{
  "num_hidden_layers": 12,
  "hidden_size": 896,
  "num_attention_heads": 14,
  "num_key_value_heads": 14,
  "head_dim": 64,
  "intermediate_size": 3584,
  "vocab_size": 21446,
  "hidden_act": "tanh_gelu",
  "norm": "layernorm",
  "norm_place": "pre",
  "norm_eps": 1e-05,
  "positions": "learned",
  "qk_norm": false,
  "attn_scale": 0.125,
  "bias": "all",
  "tie_word_embeddings": true,
  "parallel_block": false,
  "extras": ["capped logits"],
  "init": "normal",
  "init_std_qkv": 0.0209,
  "init_std_o": 0.00427,
  "init_std_up": 0.0209,
  "init_std_down": 0.00427,
  "optimizer": "soap_variant",
  "learning_rate": 0.00321,
  "lr_mult_o": 1.48,
  "beta1": 0.95,
  "beta2": 0.99,
  "lr_head": 0.00729,
  "max_grad_norm": 1.0,
  "warmup_steps": 200,
  "schedule": "wsd",
  "decay_fraction": 0.695,
  "decay_shape": "linear",
  "final_lr_fraction": 0.02,
  "batch_tokens": 262144,
  "max_seq_len": 1024,
  "doc_mask": true,
  "train_tokens": 1079000000,
  "max_steps": 4117,
  "dataset": "wikipedia_en"
}
Each number is 50 + 12 x the weight over the matrix's rms, rounded and kept within 0 to 99. Layers, rows and columns count from 0.

# layer 6 MLP down (transposed), 3584x896, rms 0.0619, rows 2419-2429, columns 512-575
34 47 40 49 38 68 35 43 69 69 59 34 77 64 62 49 42 50 59 44 43 51 42 43 42 69 47 41 47 53 60 40 37 39 48 33 59 34 44 38 48 52 42 37 35 44 63 50 53 66 69 73 59 25 63 31 44 47 38 52 49 45 69 52
42 33 47 50 42 47 49 41 61 16 37 32 39 56 49 61 61 51 65 44 43 28 37 69 55 46 62 47 39 46 69 53 50 75 57 71 51 67 34 59 55 60 54 62 42 38 41 35 64 56 60 46 55 49 38 61 42 43 54 51 63 24 48 72
59 56 51 32 59 36 43 59 61 50 51 65 64 56 50 47 55 57 38 31 54 46 53 34 59 66 30 62 28 45 37 60 53 40 52 75 38 44 32 45 36 62 26 61 64 65 65 37 38 63 43 48 59 65 54 61 51 39 40 84 48 56 47 42
38 33 46 28 44 54 50 44 62 59 44 48 30 36 45 43 32 54 56 27 45 66 33 27 64 54 67 21 55 64 55 58 29 36 46 53 40 57 57 59 41 30 47 44 45 44 37 58 51 48 37 47 57 58 53 50 58 41 57 49 56 34 47 55
40 33 44 55 47 32 37 69 57 59 58 39 48 54 61 43 55 52 54 59 31 49 82 60 55 63 53 15 29 49 55 58 55 45 43 49 61 33 54 39 59 35 53 64 49 55 43 50 54 51 62 38 38 33 52 60 45 52 30 47 70 56 44 26
45 42 47 49 53 47 47 57 35 56 47 54 52 54 62 39 33 53 53 55 45 34 54 49 61 59 55 42 80 30 61 43 50 52 61 50 48 54 40 60 61 42 43 45 33 68 41 52 42 47 54 55 49 43 25 65 62 54 33 30 43 66 26 44
41 46 55 43 46 37 53 57 30 64 62 49 49 57 41 55 40 48 48 49 45 43 45 48 43 57 42 66 45 55 30 40 31 38 33 50 68 35 44 41 54 56 31 18 55 55 51 28 43 58 50 53 57 28 45 63 40 56 46 55 53 22 40 47
34 41 32 50 52 48 59 62 56 62 34 43 59 58 49 37 40 39 71 46 22 48 56 64 40 45 43 63 41 58 50 44 33 44 24 50 60 55 36 70 60 44 53 39 49 44 54 48 29 48 45 41 55 50 54 46 38 56 35 48 72 40 56 51
59 37 45 50 49 61 22 47 33 44 37 33 66 50 42 54 33 74 64 52 48 42 29 44 55 44 48 38 31 58 60 34 47 47 39 62 49 69 52 54 45 36 35 46 54 31 48 58 53 29 41 50 41 46 56 61 54 45 60 41 28 51 43 46
58 67 67 49 48 63 46 57 63 54 37 56 68 61 64 22 38 46 68 40 52 73 31 49 58 46 24 66 50 61 36 74 46 35 42 53 52 39 56 50 44 35 51 56 45 31 62 40 63 40 62 46 45 50 53 63 59 45 64 52 29 35 45 47
38 54 51 47 43 56 39 32 50 43 53 60 57 80 68 44 45 49 48 57 48 43 69 33 56 48 60 34 43 54 37 13 39 42 71 44 69 63 59 43 69 29 57 58 63 47 42 61 65 60 48 60 56 55 54 52 63 49 39 49 66 62 55 72
# layer 6 MLP up, 3584x896, rms 0.0591, rows 2420-2430, columns 512-575
44 41 49 52 48 54 37 50 62 49 64 53 46 47 50 51 55 58 36 64 77 42 50 67 61 58 43 69 57 42 55 34 36 64 61 66 44 74 47 49 80 47 53 58 55 43 48 46 61 53 48 58 48 44 35 51 52 50 28 61 37 58 36 50
65 34 54 38 51 40 26 45 46 69 48 50 58 46 54 38 39 55 49 60 50 47 62 36 42 44 57 57 28 57 27 59 41 57 51 34 44 62 44 49 37 54 48 62 37 51 46 45 55 46 51 74 45 41 28 69 56 36 45 53 49 60 32 59
47 72 77 47 66 59 34 37 78 57 09 65 55 21 37 38 42 68 51 63 43 42 57 35 39 38 27 42 52 63 55 40 65 56 56 56 39 42 38 36 61 50 64 30 59 31 57 53 29 33 35 70 58 59 15 71 43 72 73 44 38 44 62 51
60 75 42 50 39 46 34 92 19 56 71 53 78 72 48 55 35 42 70 42 41 32 66 62 62 26 53 34 32 46 72 48 49 37 48 59 64 15 57 49 51 59 57 76 68 60 63 37 39 51 33 67 37 47 27 20 56 62 53 60 80 58 46 36
40 68 52 47 50 42 59 71 53 65 48 55 64 33 46 41 54 21 38 37 62 47 73 37 47 61 47 29 42 91 58 45 39 61 67 29 71 57 62 26 39 45 31 36 33 27 53 51 54 69 55 42 68 61 51 64 50 52 38 77 50 30 26 75
44 58 52 82 36 42 65 57 49 43 49 65 57 41 50 45 40 61 53 51 48 53 45 40 64 35 47 36 46 59 68 58 52 50 55 54 51 41 63 49 45 17 54 35 63 65 47 56 53 55 50 52 48 49 41 42 45 66 36 58 37 51 73 37
33 39 52 35 53 38 79 59 43 47 42 42 70 47 48 65 56 47 42 60 56 37 39 47 64 69 40 68 70 33 48 52 60 31 52 70 68 52 38 56 23 42 68 51 54 51 46 55 58 52 44 43 51 41 36 45 36 61 30 37 47 57 36 24
51 50 50 41 53 57 74 50 53 45 55 59 33 55 38 47 42 43 45 78 50 56 71 37 47 53 48 47 38 59 71 56 28 54 71 51 62 41 52 49 35 54 50 41 45 62 45 45 59 62 74 50 44 67 80 35 56 37 61 53 58 43 58 40
38 62 32 44 52 27 55 56 46 66 37 50 62 40 35 44 35 35 57 59 42 65 57 51 61 41 46 64 60 41 54 52 61 68 62 40 64 37 38 53 67 46 60 53 42 50 52 35 23 53 19 30 46 40 55 53 44 48 35 62 54 32 36 51
57 44 33 52 40 42 42 40 43 50 46 72 48 43 67 51 42 34 72 50 54 67 31 50 67 57 67 40 37 53 52 45 50 33 54 52 49 55 55 50 58 63 52 33 50 54 44 64 61 51 41 63 63 56 47 68 47 48 57 32 70 56 55 60
54 63 53 50 35 70 52 49 37 62 49 40 45 39 54 48 46 43 69 50 41 29 62 22 47 47 36 61 48 52 32 53 37 45 45 60 38 47 42 52 62 48 58 33 53 43 17 62 56 82 63 43 60 50 44 46 56 20 57 59 37 54 45 60